Each number is 500 + 40 x the weight over its row's rms, rounded and kept within 0 to 999. Layers, rows and columns count from 0. Numbers have three digits each. The size before them is the row's rms in percent of the matrix's.

# layer 11 attention query, 256x256, rms 0.148, rows 186-191, columns 0-127
112:530429445478514566549486498508506501535483544432521532555423525465457562528496522490461471513516482512443452474516468498461532535414504452550492522506527475493531580522406546516522474460581520512506467513422506546500481514501525483530561507463519446428534452521483496553501458453447550529561526454519495555439428542470556538521459561482511521479519504446502494518521530515455500559478
110:525402536525466470488484491453563510566521506491587535448495533547515569483432466521478518479474440483496530501470518508519510559473573532477535480575511549507512498469492491477487508517473479472516524523480517449551491537494511530482521514533503543527464576489455548536491582540567435510548465429533512418527467489488433484540484475505440474485515489595523474411511477494526473464420
106:500492493479485495472551559579557488482526506536477496458514530534524439537473551481540543505471443464503507556514455511461533404486545513492526527536463496515518453519541469514526537455459538557463516513465510552537510491447520463425425560514496485499489578505477499464514472533474479479503489489463486457474510480582532495546590460486540454440558495491502462572445586503494490507447
100:497529520497517491510493505524541475537465530496479507513492545424503529402551500502495526505458537431490556521501490507463473560525452530462544432489524514563493497506490467557499498477514520488446494537454471489496464453503482511473511462481564459412536536405453445481532459479436501480469451526549534501526502490539480428519520543529494553465548555489479520489518456496492555546456
102:487540524533497428497509355491452480497531394560508475476506460486583452536514525529490484556557506537506452499469479481405431464465488499523521529438460489493551480495475497570491467406462463513545403541462486527507524495551521519537460526546547550509466446518495427553509535503524519575537526573505492538466502485551514516552546488476474483477475500531491502522471477562437526562517
106:469528482564482507497459483400544518506477457532499505517544560534496507509506523466526506566534491524464504512504519540463439458484496525514479537485483478460486574559537477519549498536542533429477501531491498467477463495499545419476534417513452444523542478545478487419495439490504420480508556454457504503574515500468523445484446474400516491541544457557501466581445517507483462497549
# layer 11 attention key, 256x256, rms 0.148, rows 186-191, columns 0-127
105:516535480471525517537466483491596531491366496527508462462516506563514476511541461499492466491438539511502527523484493519469452427495478461515537484512469542542487522460453513629552490464529449475508512508495529627479475469520506448531484439505501520466572551518480477529524495433443521525571511559489434443431541505487520570473448471501534521487501531537490516510582524518449484519526
106:485533507457517542454482458505516512477570434538492556501517507559447447531544471520517536453524487549531483509550570459546506519475481568500570499456521530463461475522484482554476454471526502500504515537407465540424534498484478572478540462463484514456497527498533497516518506530525521484446446376594483492516534494429471485486482447478485542530467459501483566499459534491525495423465
103:469502510544482505512513546477451460450492552454543436523505507503483516494519457454510527446488544513519493513540499544599472532488459441491556474422548426508497497450504504511529465445546503505504466437541481496499548549504438537573506554419534499508447541492477456499539566494479515571487486373500516507577459510490529522623541566534547496465492556483485509576424537391495524548451
098:499451465444556497529529443523523498582548478522501421463519384523508497520525454495557521518546535448447536498507445559458500553438448526439507532465493467457537445508569569424482414469521494502483525505504509580564551466558524431480468451503544501433453519443575478457495567541493554540586519519520561472500514477507444552443454475455474560456495499499498509569463462563473498513528
101:549520514551524540545584453479529517540468479517523497496515503501512468473555503584507470593549493438559474509519535487507533536481516592533499519474500490462511510490492481481490560450512457504459510449510454525540493445531508513498517576520461467456468462476526457513508556409453441483556534528519400551447492504577489487481449544501561542514500512518454531519484503503515425540524
105:507523473463439509392491508550484520479488550538454517457508471531483557500503516537555519477479551515477507513439551469578470534525533478457462487557565486521481555454456504441527516552498474517487472533389447485474491470490536519498520510497454502463486495463484498460513495569506524500545465526518495473481464510598538556480482494554455531489467467538519424519522510508484412460492
# layer 11 attention value, 256x256, rms 0.161, rows 128-147, columns 0-127
117:476508584534458432547448499546500521469412412467419456546463520588501475469534504464444486522477545497524477486562480561459460511537460474533494435473536576523435505483450490513499542436538542516501487544452479506501475474501481494545525563525509468498557492460488516498466423511431501550448510499530509501500494487506540468543513473484473485515450488524489508459515507516499550494480
090:462446569476431515521498568481520445366393429409523510464501514599465496514447561452418561509555482486521450545487553561544577461497534490482478495559528479453583530541467513529486561484506471520467502465491459476507501481564537546476512455596522483435507555462465491554507478525497434454621477492476424546643497457476496495534518479467496488487479466535512499489470513535480413464465
100:500475609473518404452496513533502523440477389427514514535455480619495512501497486517490522517492463433451474499573417526556497530488486542452577493502569419557515507476484554499509528484491439500633519473459576441508531473569462520462523514506524470439441487512501494554540500446478542531444573500536515500399399502501456517533496547489549497483434512552524516508485491527477507474505
106:568576415531545505513558461463432517494589512487494479610542474455492544540463516475503526464530489439498497530468518497487527530497520499527514476556409451484488534450470511487419476437507551522445493514507541433515474499457530532475355491560424516455459511487504489535484510503506487421468528526488471571541569479498454430478468533474481484459479574480542477516472447501507505527536
095:502453475484506526518487530464506536524536450492491484526532492540416468465542495470470489526496472461459548555520494552448506486483503440555510396441488528499528505483448510487522467497523532545597457438493443549548514542519457487476556551425493440473499504477461563446511541413469510494499523456461527506390477535526581554485540470508509494450491555486547491471481495485476531457476
096:542489443483587516482455459524518473532452551470432507474516518518454513520514438449529444442580525559481479435482513491509489483477499467541513469555510544488504515531521476541568489522514473433536458487488451489440414478599615499522545457421463450450528510486491466454478449497502555555492501484497455529489423441473488552436493510517489506484496436479473568497470456522482481505541
097:560545519467530572522489495490473455542503560481523540496467476467537579537517565416529478480425480546458521517503477545479485534538491478544545508462481528511425531502562477488519522455583515458464452503503487437502499547475508513491501503523448530496478523463450449561500441541513492485581508464503473582466481487506476500420491522528527529528486512618495437533428577514511462504484
097:492509453563476483546545521392566456451466456505456490514465515462484484491562525596520573544502471480421554512457573498523478485458546460537527526514512529468522525473493478446435521531555518506521499448562500482563461520479543508457525518435426499465400433491504485500457478508445475512543540489508506501524509446541543521409497493464481550465538500541483454516473588471423500510521
108:486524525499558535485481491519502489527528523544516427474520515524487535523482493519528504510525431501471464456499519501418550441499545490443499522509459502527495439463547574423503527521571552529496583456537466490536493461467480472469537524466510528494511466527413521496436507559504577530485523533489525502443519507503495499464523516452420482487421510483577487533499512443471509498514
093:484451493482552480576522449542477520539516513484509545565492525485538469498564567519461448446482521499493550542505495455543425505492506493489462577492476496552525423494468458525487486464423527540518549505459458457461516541510524507426540534434483471511431501543566516451539481532503532567522528468582507489498541406461460487479587461502484453466455563485476529501519623491532518412534
089:494560487528515509499482494532518531475513507470460525499592532460471448507517519570542538539477488497557431411552459593495418466472449491549513502491455502435453535550548488515526475479500488569473485508500485502490525480512475529478441497499440493509551582472524573516490550543550441516532510458508506532536526466537454454435434485570450510417450411562568553521490472500507497488432
098:500519531485494511562534490530503443468541530425466486456485448487458542448419547488478498507430576545491506532513435558515517497477465466430523454436446462563481482547472489507505528507521517541475434494484555492500515470516452474519513517527492496464510571480528511506453455537498514457416433527502579493460534507549514509616478470520524475509426475520485560497485502460463539439463
102:517498517496532466501462503492497532541475519436511415432569500523458483509446476484545520549494472454529517491506444513452503513503488442480501590551466594464513536558530495511547434532480599514537553441505515481507546522513477511508494525468458475492484450451504531494457546514473589511465516485503498486469509522512481450463560515498438370622542441485489499474501582446461476467505
097:583535487496437510424551503470522461479468499492533449529533516468481419478506478377574461531511493547444456549496523495474520498519548476478494433499489536501486526443530516514465440546480532510472520558467576561495453484517476520523467442475499499509515488484579507561494523423521539529498507521476447544524515480441474457432434521497492490568517536439493524419533408515466475433471
102:454504472501512557511524528394454514503454495537535489514517458546537476499498530524454587533483509499402465512422457485522548451502504502469518481522533559550447415559498550544497543558496524468501456496501486454522512572555540527453599438479516530472498547470540490569476494515476490507510428424569457513485500573561503513467522542402493478547523524461516478540523549525495421426475
094:476511539478417469443478521478546429514482476461608513522460446556593560510465494537506506484513576593475523547478526437494558464492508467519497501499507539519428494510544498531416415474550477497553406493512517531517522429446531522468448451510551604535467438463500479547533446529524511539462465485523440471487445499531482470501518554529556485568551485497472506447549442472527497472468
100:489542531545480470497515502546472487459485533456446514571497477470473449568476528506531490475541420534456478541442491407523476511438488491556524509471537507526450510503493512526487410513542435516494475504608523490507478459500542511504464490472515443413554463483442556412494458563488499522559390550562532510480459513508469454527479493466481464536545451582566507507477549485434405534559
105:551579444548476481543505444496473459473527505528476487507492404483487505488436598485462451546558494509484413414506491462480514475535538599438548464523507541503559453465513501515498551546464552398522422559444489442485525510494509522511483522545486582560514460554541541455488516551454456460523430508483479548471471506554551527490495500530520524551500541482504534448513454553526421523465
096:491539482526546478475491505547446523553460513537510500511467477465480554503410507492458502486532497465455554538512512521506577455502445529480508480521474542535525495513488566548520508511512487488565483549475509467459587514580406517518460559509516527472466465529445477514500506535502432521479479514546483497476487423536416486546482435516533456505446539483485427467496430628541441458497
097:469450576546507545502464505484481560490570512434569538578423546460542468514589514501467496422509456465592506492527481493578473542473530497558523514492480512463439496489465487446489500434444531527451382528587433437455472525482543441482537537433471515488486508519465532521486484525485456486495487435542508496532507468491541538550479480540600551467560475535496447513482561478490463480504
# layer 11 attention output (transposed), 256x256, rms 0.237, rows 128-146, columns 0-127
108:494510483496539482505521509444510522549478483487480531553480395542529479546522495406446505516473533509484542443501529543484409508500460471427422542548481449497485519570522533548518476485500507454484565563447504458545479439536511460552481495531495512497555519510457451570508497553533440529506581538475477448487452460484473448571482475556470544519495481485482488547494540512469557458521
110:474568447489463478498488442510510527481489537451584515481495521566512485514411518496461572444558430498512384480486444548530506496541433463492446567482456480535526423558499427543617478547511558517503469530503485447511508549518514505484555583554462487463487552486557470528489481506533461466572530529454535531543477550485510493481481543482466519472479423498513435529544539470577449518466
106:435475437535470472500503434472490483516462489516495493542454541563516531517532485452521494508499508491459515527505480487596440528488545517491555493504559487552469557515525476499462557451427437497568453490543498527527527474561551564489531505496502392462469513537487506500516488494507557530526513499521514519475520479540446499511468493489432439448521477505577472467495493459527420507447
102:549533468544499524486493512493471549526492510610585474526487449495506530481576515528466455514526456521435530415424572477495495560480454477530469488431528543507476490484493490505394526532457596594446436516506506523517476540584479491490439518513474511495464425483473421460498500492522482481490464563489517559460534526512543499501564549495456566455489518476577576530487474575516540481505
103:522509522493552443467462523448512498522523546501464503482525556439537573420471567530523564501491448454502492467599513535505522518541415497487518472504406552502475555500513520451461578407497512466505497524575452426493513520456533537477511557459489496495483507516525528438468485487516494481547488466477572463520566579498504533533491561556512487463490549561464510491506466480573502461545
106:529478488526489513505494480475467448487472483448562471514503506396490458458444482465568505491577466539512466478488490536510541515482500517516517514449449509480484588509463485586547434517467400513514506481463477537462478513508520475513492549490424466496535531472433475457446508473518455491517510503529605513536477430514469512428535535526561464456526452541456503459630513492506515563486
104:496522460527446510503536496525508580478472542539536460391511401469490461500498513476484492491462477556568519587511498509501511471514515512505569479553463429479467582547450511483559437482496495479499488491556527469523481456536549520539468513502512584456417502490457430592445454561526484487519465446518511505509421527551459552507516560547525524523481461548474448384503539499474478463520
105:465515480491475513452534522520544486539463492465513562453519531420515481421496507488622579515474489539499576547495481519563506523578482476514521469505497453458514488540454457538579438490494541514472488532568501449554478482537582425435450527519525490518493506520545483471481587463527500476508434606524496480439470524488486546462474534521494536473461514496542419546408510593514474482454
106:524529505564527465489526474517527523540551465538530508448500455446498491530468445516482440490637460522515483524499560544408553414446461491514492451457556611545456466493536499492510494516507497488499537461562504465462535486490544538472514527507458464483526491512478446517505515494420509442503433554494550534443518507571465451551498495474460511547509492546543480492544450546498475447450
102:528509481517468514558448437491473497480513556474492507588545558599502441535448535490531394417513506478594579502495488412546535544534474429485496477529519475509519506512506462572534500484525545526537497500404481552540560473490548523466468487421552471569555428543535573457583489503521565506483544544563544478553560412513498595486542447512571496488445495522487493511461520451464502536577
103:489467563537533539504462557483428494523517558490477484448543498507551488539629456535513545501485524599554475467497471510554465551542462414568525518483489478524516445510538451531529527527492494544436452462488521491535548520556498454487501464497455513542471545477426468466506471530549513467576499443542508499472550559476489413526515506503497481444504455512567532446500499543483521516423
103:514560508461524463535449538509473460494503506438440443589501514495487489523538475534481444489455440495472478465498492510508527537463511490530494388523491427514473555572489553459478562508568487556562551442496482522523516478477537564510490558555440496472483517498453525456505520560489410519536538503540507507514484473586413572586472516485565514474520439476461447436494466470504486451414
103:551493496517526520541520502473515495543507482486511432513544584442468496508460522470497521471472525534449492508545520465448532500480495474501488500457462577421503525539455469511517497499478528515570513495435441426535564449562420429492580532388513516492445529457512499524523544511451514538536472512491514435509587559506543474476533539546466455453519494514456475471472491444470476415470
103:460549466449414492431479449483538483486568510474570477537446515383471432545513435440520560566520494491461543476576457511553492476471508473485498492511464616500506537464478460494461502529511510600518504539469419468521507477459517483508448435542462500497476510489579480496441493453493505489515527557476453482510483507476466474477470466522440432497580512481550534440556425505508518457489
106:529518533521516430499505495494512507539417475473517507516486457540480557506524531508476540505476500578483475456493461559529496476496563394526507486459511505529447569546495511490519558428496578504465539523389494498480490485516507554450531456528474501468492530557505536515443475506489492473492428465575466496499586447493563523496515500507416548440428512421459436453529501548533462470447
106:496450587510515454445495502512510457518505498482597446598426451549545516445482502430530542505571493507494520496505513468552449446498496506575398523534461492557468485534540548526477387507479487468447429516476535538505459473451466514469514514463547477520475533474494523470488459566481599454521559512581554503522405482505470504545508487553432507495466446482514487436490493498526500466438
104:491501563536540491511498454534502465526495499538441484463528419472466521462453525463545427542503514558488452469439510519476595536501557543541454455480529585488450495513490441517487512455514564507479488479512440585533523536517456515512416523462511516564475535570426524573504455497530524574484440477519583484555471523556472495507481485549496458475598498534495410520450505496471470482525
107:476493464476441549469536442521428507435512454533488497557486502440480569443477556466478487497443441537510564465517509532502473471524493580442536514523584540471467503527498529440540587495492507408438492472491511490526512487485466496550507448468589555467543462526495550415504515539486523511544468522530529573522481514536533521554517547469502442515406528531551529443508496575425417476546
110:566465492544566490532466438571522445491505514452498547465466483503485503534473458524475499504487562522476523560507568502508464517553460415493439471458503507479470493540487541459519494492417531418482504548463527393514517537480422439432487524501512467475570510564432498540448517493532474498501591489478560489513562541514590515562442470544497518504489490544513524425514487497506440416479